config = dict(
    head_dim=32,
    rope_theta=10000.0,
    init_std_qkv=0.0658,
    optimizer='soap_variant',
    train_tokens=231500000,
)
Each number is 128 + 24 x the weight over its row's rms, rounded and kept within 0 to 255. Layers, rows and columns count from 0. Numbers have three digits each. The size before them is the row's rms in percent of the matrix's.

# layer 3 attention key, 128x128, rms 0.229, rows 0-127, columns 0-63
077:133167148136104091158111146098152151121123134137157131139133106086084106157134145146154104107125084176173162142131155132166149122134100196141088110113130080145143136129156142131133118127134125
092:133139108135152129118160150146112094121127100133150124171143129153118149136120053126187111159162148113156108118102108107145146120110125137112112115186143081119128095111148130143169137150088121
062:122131128183155125077112096100126143099106085114110059118129108091138139099126069148113158139119108082151105137106122125110143117133150152095106172106095168148136153135103099107106159172120172
109:103133097131077112136124146105099153100103138115122129101105169090137093096125127174141154150104139134119110189160123131166149109129158123102146146119145140086116132142096148121121122127168114
144:128130124090132119156145136133151123147130154121101182113159133152118115144129203116127118091119170149112138136192138121158116142116114098131135090112106157101105103099182145145132085091117098
072:137135120161106105182163136167108113122148130164128126159120117123113133136111124160155154112111176133152158109155140153120152138104065117118121117116153142149141144129133175136148101128123136
111:100129128103138117084104151145145108125161128102119123088165081105131115112173116151124133103138111124178137161147123123165187144132163134141150141081166086116102125126118153128093094127154177
103:063131154130130181122140124137174145157150150138136143155130142154146086110134075115138169109132138146131140148094160111142167098155085109170118142072131109147089104111145130161109101119102151
109:136118135188092105134134119158131117126138133139166147084130140097130149131132121075126080113144120087147161127122145146095078143118146126121111132110107118147119128182098153111123158136161101
111:180181125151125107093113112142170122168144133103120125149104124133160128112143135124149104145121113117102126124157116180137115127148075134168132123156136125140102089117133115121091122140123120
117:120156080097091111141108164117121125164086142117090118144082143148124116126131110119076132146108161102122120155130144107086123124084123167141126154098154092098138140154089139139152131079169109
110:123108160131162147107131116154125142153134104154125108101170137143111100137113136094076105116132133139111122103147110184106129153135150120140130184131115092112101101103151117180156136120093147
116:113103098154165081187135147136143139147156131116094138146162112123110137145089135079113142136130154148126139073159145148090108144105131119152105132111093152111129094094135178160139095149131085
096:144121193136149123111131131144106083150135152093101133142120109112119132132142132111123182151166144124100121111113108116111117125109121126128095097123115120126128123173157137110094114149097154
107:146132095117139127131159115099150073114128196150155117164155131103082151114096141112140109125131145145127153107156167102116130126122097121121120084147121119122126097121180074116146111098109139
111:134107125134163143154114137109143139141150136087098118129115156174150117178147140137173126105123170145112164172131129119090115087069152125120130094102157126159122127150121124102079146133137086
099:113130161097127112145136121088131117133130083123128178132112127138107118141048144149114146104130153098128115135139087165140120151108081172136120134184144115113108133122140161095149109125152159
106:123167098126126153146152115150127140156151114168130199131127124132150167107104101139145117109100112103166151112134098119095137111124123098115120130168145115149112130119117095130156134142145137
117:167114119109138105155130132126118111158132096137146163101118108118128130144156138133170125138138158134155158122119139141138128148114110100136085105113124090167162187153132114093135084145105147
117:151124103143141146171133101121125129105142126060122104100131134098159174110147120077132103109151117123134172160188113121160154131100128119084126161167116139111141174111123130117175116103111127
111:117149138091091107118082100137150150148112106100186123142148123076113121127119122163150164144108131153105126118083116127146159112105127098096114148136124137105140127151113144138119134166155167
102:119125091133140110113145101118132135121117139139160125139109118093126136165137113123153128135177141114157115147114118143110085177187137143130095150109126149124102088129123095120128127133123131
110:130127139138131164160113163159192090147161102128108126107109113133121126117132163125165137114098103125156108150151139141102128133131125105166101132116125109129140138155136065163164155124108129
113:105144138130151110149110080116072110162152134113149121102109156150100123119073124097097119179111106115088133174115135116130142147158113120185147148137071143103160164124114146139113120155108116
117:135135101130110106129102172116154173105128136106158127164099113152140121117114132126132102179135105135143115094133121144154081115144167173138094100110124132127109110156126126085121133140119122
104:114116119116151131130099085108112131141125172113119131113160158158108133137096150138172156133141122156137121104080144142124147135101112094141091143130148138178172148100089100093123135137123130
109:149099128112124120115108154122147104144094108139167094140106168170089142159130129086173148165107144128198112127178085109166114116123104103118153093142142107129100102096125177125079135134109130
111:113115152116136113187125187078149161152164113157138114157113122082117097157136135142161120125128111140117134161154142105104124152159122098146120134148174149109185116100125104123120095098090100
105:127145129113139128140152184143141139142140136080136127152144138102141139132111165125112109118171175091109145137151108157114164099139125123095129136065124138166133183161147147140103143126097139
109:131121121149119145121162123202136118105177117161132105171132106153119146126132142118145134120148143140124139112123103083137076142103073115132111114099128083146114117171093132102151145063084126
106:152124141165119142113126148102105101154137150117107099147153129135101138116146123148138132157124132116151132115091127154109120113150154133137085142114143112120094127107144118081111138117103142
111:122122118071105122116138127166123132130164085156153137110087131130151090187134146123166112095130131086157137134118125121128158137114094083092114132142118155103104147123181128106138140126070147
076:137136132131133155118121078151126124114082090154171101123094116166142164096142086141112177153108111120096082135108142192140142144111159113104137159190173085149126112085133075119121194111138124
096:130107135106157118121138092137157166127142126164154104070143157123110174147159115141082161143183100138081125119142142153140140160152151141124108125123149094132120138130130114120133154158108107
109:165086082117132114125182132121122118138136152123119162138158125141115119143127148122127111130095138151111116134153136130146130149127085121118101087106107133143114102082186152171087100127090142
114:175145153155137145088091120084133129135134103165138089121063110109138144099093096137133142110093107116144108113146105134115136110124156136127115144170156154156154145138087093084125167147170126
094:128134132149129159137093137127121133144133120165172123080086115081152103127148113103113125111135046124145110145099105131106114064151117168112144110121132116121149091112108130090090144155139158
108:151127116086102107160142163159098128137127143123117181137150153146113131171129140117091113113162167135084151116170160139134111139133090126130141122107147119106125119141162183122168118102082149
082:123155184152104161127094107169141157143157099128177108094124133096153142079115127115127118132152098085124088130117163134112164074146128116094143129129124146138168127083106116043154105135116098
110:130116133114161148129110131101115133059147122145162090101081134135130086129126105119136154120140071118133155135115087124131109126129138169166162127152114137136116123126078118112128155176150124
081:101150110136132113157151112150144126136126131116166120140129111120053111114143155102136140105101177079100125113165137162155115153142092094157128117125115108166144177084144125155074104144075111
082:149141113144149118155142141164115094136112108174143118128140118109163125126146131110132141113144135154142139125133089109125133121112140135151135130106172109104152145130058064130142131123144099
088:150069145174103103129165138091120119159166142155146131109127112137102147127126158125155073150109163117120125102135136100187132164114132123164146128130153143159129092128166161121109079161081170
083:141078156137118128122103123154110099153163137122127148143202149128135096076124136119124103113165155125109141146165118142119093156127140108127126110130104167070166127140134143128129100096098126
086:146125137160146153096137122112096110110156133146109130103092168063116155132156116151109142150159117109093141121133127157121186120136139145100117139121138120125158116135083118138145163155133161
087:177136109138142084130135116133142124149123120150115103143130072171113203120124083146121187087137118119115128121147160096161139109149119122063174110101127150101129130116128163101099128162141104
093:154171131134086133123168123114155112129134114131098155098139148121154122152122105072203104120150109136133154119145152141143142126125139112137117108099122155175130113115144124200137093143136083
075:093127098129151103131142099116147146118130105125124134133130166128083140121128117130094128135123131168102131170135101090130152148146157161130184105150166148141139099119136098158096094125112095
082:119129110115100131118142161114126150092128165072106148178169142130138106134156157097140120133109146145112104145152113065132137087122093122115134099134099151144105120165141153147172086101097189
093:144106105137127133161129140108093093114088145104088146108159123161108097131122169146143119117156163089109172103119145107163130129143090150106143178131121104097106129100124141134117097085118154
087:139094137047148134157126137103099076135121098139130166140137117071124114072123158129094129134118139122138085140123137091143147147128138101143121085114185099135113146101136145144109108157118138
088:154122108130194102124152155135184132118129148107105128106142168159118125144136112147137113155135135093149141108139125092186103159118088169082108110107159149129155129158105136152117111131127104
098:174115134100123170118158114159101124098143127068138141154141131153156116133105127126110105132108158161144095108141167091133121147142066096173091097099116123155105104101122135141153099133123129
096:121164143088152177117083107145153137136113128166164103113104096123115107079158134126108132123070132121139107160166117116102125107139112178121122156146127125152138122145116049134118132146160098
078:137135119103117122107109096080124144129102101096129126104119170164134119111146149156080129121120091141097091113150121126094128123193173123114118153127144140113161120151096151139150081155113112
085:159122164134145090079116126086128120106151141143137134112123131100145160129128082130154148084153121139077131142129134132114109115132121125149115129108141128144128143121154107130134097129140117
087:119121122101103107134130110137072110139138123122084194117154131132113099110089154129123151148156165153118137142112153105119142110139113128128126171110107150121120122100198137117117084112114106
083:098150080114108082106183142133124112117127138138077137137136132147145100122136125105095098166129122116085153138161131139109123151160130117123113140112094114135136125102130168141151087129121152
096:157145125097130116102155101174151104113116111124166158191158116137140127105120142142157129134122139101172132109151145130138180165101097117137112155154160160122109090064158146122129135129123108
090:127117107112130183140131187114144103134112151174174171164137154149132130168123106103068130124126153110128138142109108140111117136123113118086111119147148124145114116114116095108130127163155110
088:112102115113146093120160127138140162097158148111115109127164160134110140112174151113125123144111128110098134139097131160125153130146142140116130148108102119104122136114169086113101126111088123
087:125091135107110121162164158154136106125120168147130153134133137137126120166122171157164118113087127089115122176142122127110114122139141112135126116107096101132103113102121151119170092130092068
081:126133162122125184121105139106175156105119158184150129094152161117152172134119114142111142103136141069149089101095106109124100171127173148145183134143126123135125125122113156111138131162146101
084:155108079152137108146148174129094099097150147142097111107148126147158141157139132163114141155056147129114133123193163131136152121091134160093150083062092154147138132135155117151139108131122142
068:091094132134099111099127137140163110113124129098071152085146128103156138125140149079157144130132134102105159162149175124139135153125127121117106123111100086155106084132133123105158149133155094
069:125105143117142093127125117101140114181165130101147137165126117140105137149109112131117161120113121132134140117117142125136161147126116117115123124173150153152121111136163118092124139118113110
096:147114113106112137136085089118129142173163154110145132128154146141126128108145135223116126115154140118119162114134129067141117125113114142128129145153125113119154110143126134110123114152083109
079:165124133099123112114144156120138128129139084123093143120066126111146121145151128095104139151101116111109085166099101155091110104187129149129112126099178133134096123133155154147117116118128135
078:139149124122132146118071072099141119150153138152146072157125132147147121090142120171133143116120149099192148130160135087145103099130114099156141160147163089129159128156094102128129137162122149
131:124126065115100118180128115093120132173121171127140107171179146147095108110140118160108151127128195141138166148147154088152139126102091104134150131093128111114138164125134134165119112123137104
105:138124150144160146111156107125139119123125120092143123139112121106118103120076137107086145163130119073137117167114143081098131139146150127100124164143122134140109107086143098123088113110129172
107:141130105164109133130120153147121121085103160123120135152141093133162135094122135145159121169169150137141111111133101135108096143139139152144107119145134112121099129081111146161148137132147116
103:123115120131136141144123126150119108108119181156125115114130160122155148150148133113136132092148113165081135098128100094126123152061130130135127150139109109134146092132117140137112112129183125
108:142163177178114135122097139143123130127107129146131147101183117122148104114134141110107152155116121136139088130126110120149100119118120173124169141099119110074167166147144129149128099114082101
106:112102122099126127103130130114159164131115115126126141122135138119129112122131143105090130147085150167123153144104114092104087178096122127129120150102114147152097187129131112165113131130219167
100:155126139154121135119111143142077115110124171110108158135135123118146114144134075135121139154117087112137135136079144136111126134131118155192153124115133137135113081085133148098138127113083126
107:156122145106090098093087127121139135118146127147148118115107145139166107116120098111173123109100138093127117115126108176123154140136170143134146143083134139083101160105128111109133130119096160
097:123116123125146118166156131106154112177146129167133108131113077121142124135171056122152139097111149085105163147120136122140106108139099116117114115169160143116132144143144116121129116161127145
109:154105125131158126135129131125111087102092093105108112121101167152125118119163128166159103089127106112129103122093149128148096121126162129131167156133123158114163104130171136110147107157162134
106:183165099154151140082124123144121095136168078121125127110092129137126149145144110145119171107138173150097112163105143109120125076130119121134100108145149140151132112101122143079101160115141140
110:145157107116126136106133137113151124143130133142108145081169125072100109120128096152121135111143108124078170122116118137148133134072135150094115115123123145102116111125126115061113126151134103
108:095110138104136145123145113143087123135085168146144096120136158147126098115116193107106117088161128110181113132139104136137116100103130099133095135158115107111123148099133143149133179137138119
103:163088085109125121123137121086066123169164124125137171120122165109124120102105114110145125130106132060082115120128111150151177114128108109139116128147135162097130128105107140120086101119123135
114:146112139134146130151153138100136156160135122113138145118122147117162163158161130150104163137060087126101107130137076102155166134134156118126107144114127134117116141097119137132093141109102112
099:147106093102129110124092130073111089148173130144108152151095173112095093104133128115147150164147117115136150141166141075123104132129104122134120138083164122142082145114154156135138170154121105
100:129147109168122141145109129134069105120121138114139152091125099124137146105120131093115144116123113127133109125158155139116081126135152197174134140096148116148134125100128099110175119111129152
104:066116167155127111147093164153115154148111161112139092114149156134107139125177142160133120130147130162127112156102133094118119092116079137118146138110136119156132104127136123126116128146135149
103:150122169101152167092112114123104124132134124113093124142104121128109114094082140109131118142118151089118155093073135115143103162135113111144124138148138099125140150115110132130146166137109131
114:136092099149149157100151122173124151110159125154159144133127078113101095140115108122123134086135144130170079118094098087126123133144116141145130128168112098123144103130097115104112151142094123
103:136097132182110121131143120095154106113154167112147148138082143150092103127117131137125171125100103109115145077059104150191115137115140177143115099142088122169085125084143116118137135109131121
110:156144167144108100100115152137149166118137145113131148131121127150119140126128128153126099111142138146116138131153099141114122105163097183118112134141151110159118130159118135137130144124079145
103:131113146159107138138146147140125124173087139144089147093113171138089162151097058124127142182107148144127107132096122135134147149128128139155145138174155146119116138131134155155169116126130122
094:124167145148136127171073133131125147163143142114099097112158125094059085172160168110135087122119130143106193109112154137132082129117094135140136169122155135142160117082125169135127123117148078
110:128086173129103134125130154138114097133130123123114132173155159124135135115067167117120128135128139108094127148125126118100141104170122138114118121061149124092151131143125148076089118137118120
098:127145118170119108140176097153118151156154114154147158129172092149125131115100107102087133141086097097138121166098111137121119141129128119107116142091128106182133160120148157110160145136110109
101:113158108123132126150174126141145176139126099130152170113160167137137124133127115100159071135140136123133114131114121154118081165079119119156099084122134133165151154127124129142107164105084135
078:122139139095127120105160096148125115138118088145120118095100088099129131138173136145129092111168095108115080128129113100117122149115083112127143115152156139141119133183126119084184112127110137
056:150156156142101145117122147094145121122130164145137160141136160127123137166147117160081168125135135140150145171133144101113138129137178081150141116115163123068114157166131104101139098113110134
073:163142118111093135160162132132116129113118093124105071135109177092145169145170125118116106128176144155143122160105117121091101128132137120089139116118133126153092100126139108133130089082116131
089:082138126088132098103140143111113114146143150138096134101121129131107138120187105125114113135115142112092156149117143106153113101141146092097123162120119113142122133144112129137112165161111129
118:147104128144119124117124147148117104142101102188220140148131158109138111145101168146142173153067119105106112074131100126116117116126151181149109143134099086127146117133111103072111161135124093
087:181113134149192130117121112097140101105134167119128110119125163155135091091158142129121122119106147106118130112142094114184094111127159121139143118123160095111114153105110164131126107131168129
106:110117125108105111114176156163107123184147136141111128123129142121106118145153129123121128146115138103112145169175180113144148131115156149075127145134130139129150109089129146099139101123162139
099:132114106119113169132125110058136116164151123122128138147123154120128142129147122121119117142121098161097147151090109100120146101135138157122150091131145129109165074096125131114084158124141102
099:135144131127115131136113152143116085132113120174169102140166141080137135125105109108112087147143111095084137140129076091120122082135090149142133120111143122129172132163151160126165114134088128
095:114131141117145149100149120146151106122147089162089148100114100134126143115118110111106107135130123125136146170140102133111136133161062101163101133186149119101144123121138120112115161154113118
107:176100132108149127123136140107153107074153172146160100092114113107140125116145144120140111158086163142179116162170114104163167120156114144112150126124178145118150131084149106127122121109145123
105:117168158107135125122109128102083136127113108111101097101166172116108108144130122143151135114149140114122150133133171132179127101119131080133095144127152112135089134143161109097094125118103107
112:109146095152110119111147119148106113130154099108127141151147160104112110111120112211121159139139121124114117084066182134130130146113174136113146116152100149079142122133127120108142120138156071
096:106125160090090127117088096171153140126114094116100097148115110107099153170156155145092159114125154116092103129106122141122161146123139153114137122136108123101129134142138109109106130117096156
094:164080148131164143130118136144135107069130112125165110089137137136134143173147115155138156147064167115128115119081133146129091156138133085125141164102096100095136132105103144072123148113122135
111:153136107119118149093118142156092109132133112150117086189123133142129151126144141154142146151126134135121086109110128109102144113121118168167127118113132122105094123147128140069170142129088129
100:120127167159100124126123108116140110120082098123130148174128124128135145142099109085116107133139119130110132112145113110142170155148136159101114123076145099114127086119102107104135140145106099
099:137138182151093156112138143130074114145097108145154159107119073109139117113125154105141161075145161167162129110163131126090136144120105110158122136129121158164137145148141104130154135094151098
097:111088159125121094115097169137135131096126132165097115117116128094161126086108138116127144121139137114129124159175138125125177117185135109141117125093135123160129135151144128110113123149123129
106:112123101119118113133134114128132129113154177112142151062113112116128129145175120104132111169132115192113135132115140139103110131116134093116150120104126149163148150128065160128090093129126108
113:130139118116112107153129154090150153150134116110080132109123131116102106136172146123132098170167106099075156146156090128130117093122172181144086118123157121109096147149137134150053100122139129
097:121140098123117121197187127103106122133124131120099097142113116088160112144145128138142150149122125135169139120156172121118127135092111114125190148126107138109131121127112131069133107056088154
094:151074128120131134139118137095137103139119121088125165114146088122175117123122102121142107136130115140127151135089170127147147114129115150144120110096129155133104117117136156159113130073124114
097:105134114088148147123125130121143112167110124133133141105155138152152136090114137147124153112123108120080126138114130145114094139163089114140123149136096120145161092124078130152109115137124107
107:091152106160097118117127112134136156145120120132132129165103128139145114110166155132146092117134141110096150165100097103131140136137151072164119125103134117120149112104136128108166141093105111
108:068103102179195186158138128137124095145104173129109153076127148132098144095137131103133114100133138166163104100130127127112111112111102126107135092151114135132132108101141162133120103132139149
099:146114165128102144121125096096151107111117076113086077175136130115131144135155159141138131146139117165175094124107125124125148099170156101088118099161155124138115133181139134153095135119118133
116:089169128129094121114137083135121147119161102135092109123119102121129084099192162170162097127151111107155111137104100130110087152117126092093124116127131126180106112151126115134155128133118128
108:125121144115138153110120131139145155139187114145140132163105105183142117079100113067115113142127177113146076157172134126160141075139148138123143127097114110142165129131096133168140093133133131
099:106125115106106130110104135151168160144112113116143098101112114112082172127081151148154139129117129143115111133107128157154139159120103120135160143114085155107089104115128133089142142130139134
097:089131087147138141156148158103131179155133159150182158166119132141140136158121145152180121109150156117129157101148134116133124111134112158114126157097140173139116136147141123109114129156152111
113:112145137077095114147130089089071118172087146130138100147163117099127102143111152124148109145144115165134161136091126106133131148070128095147124083109123110119194104092125202127124122152115141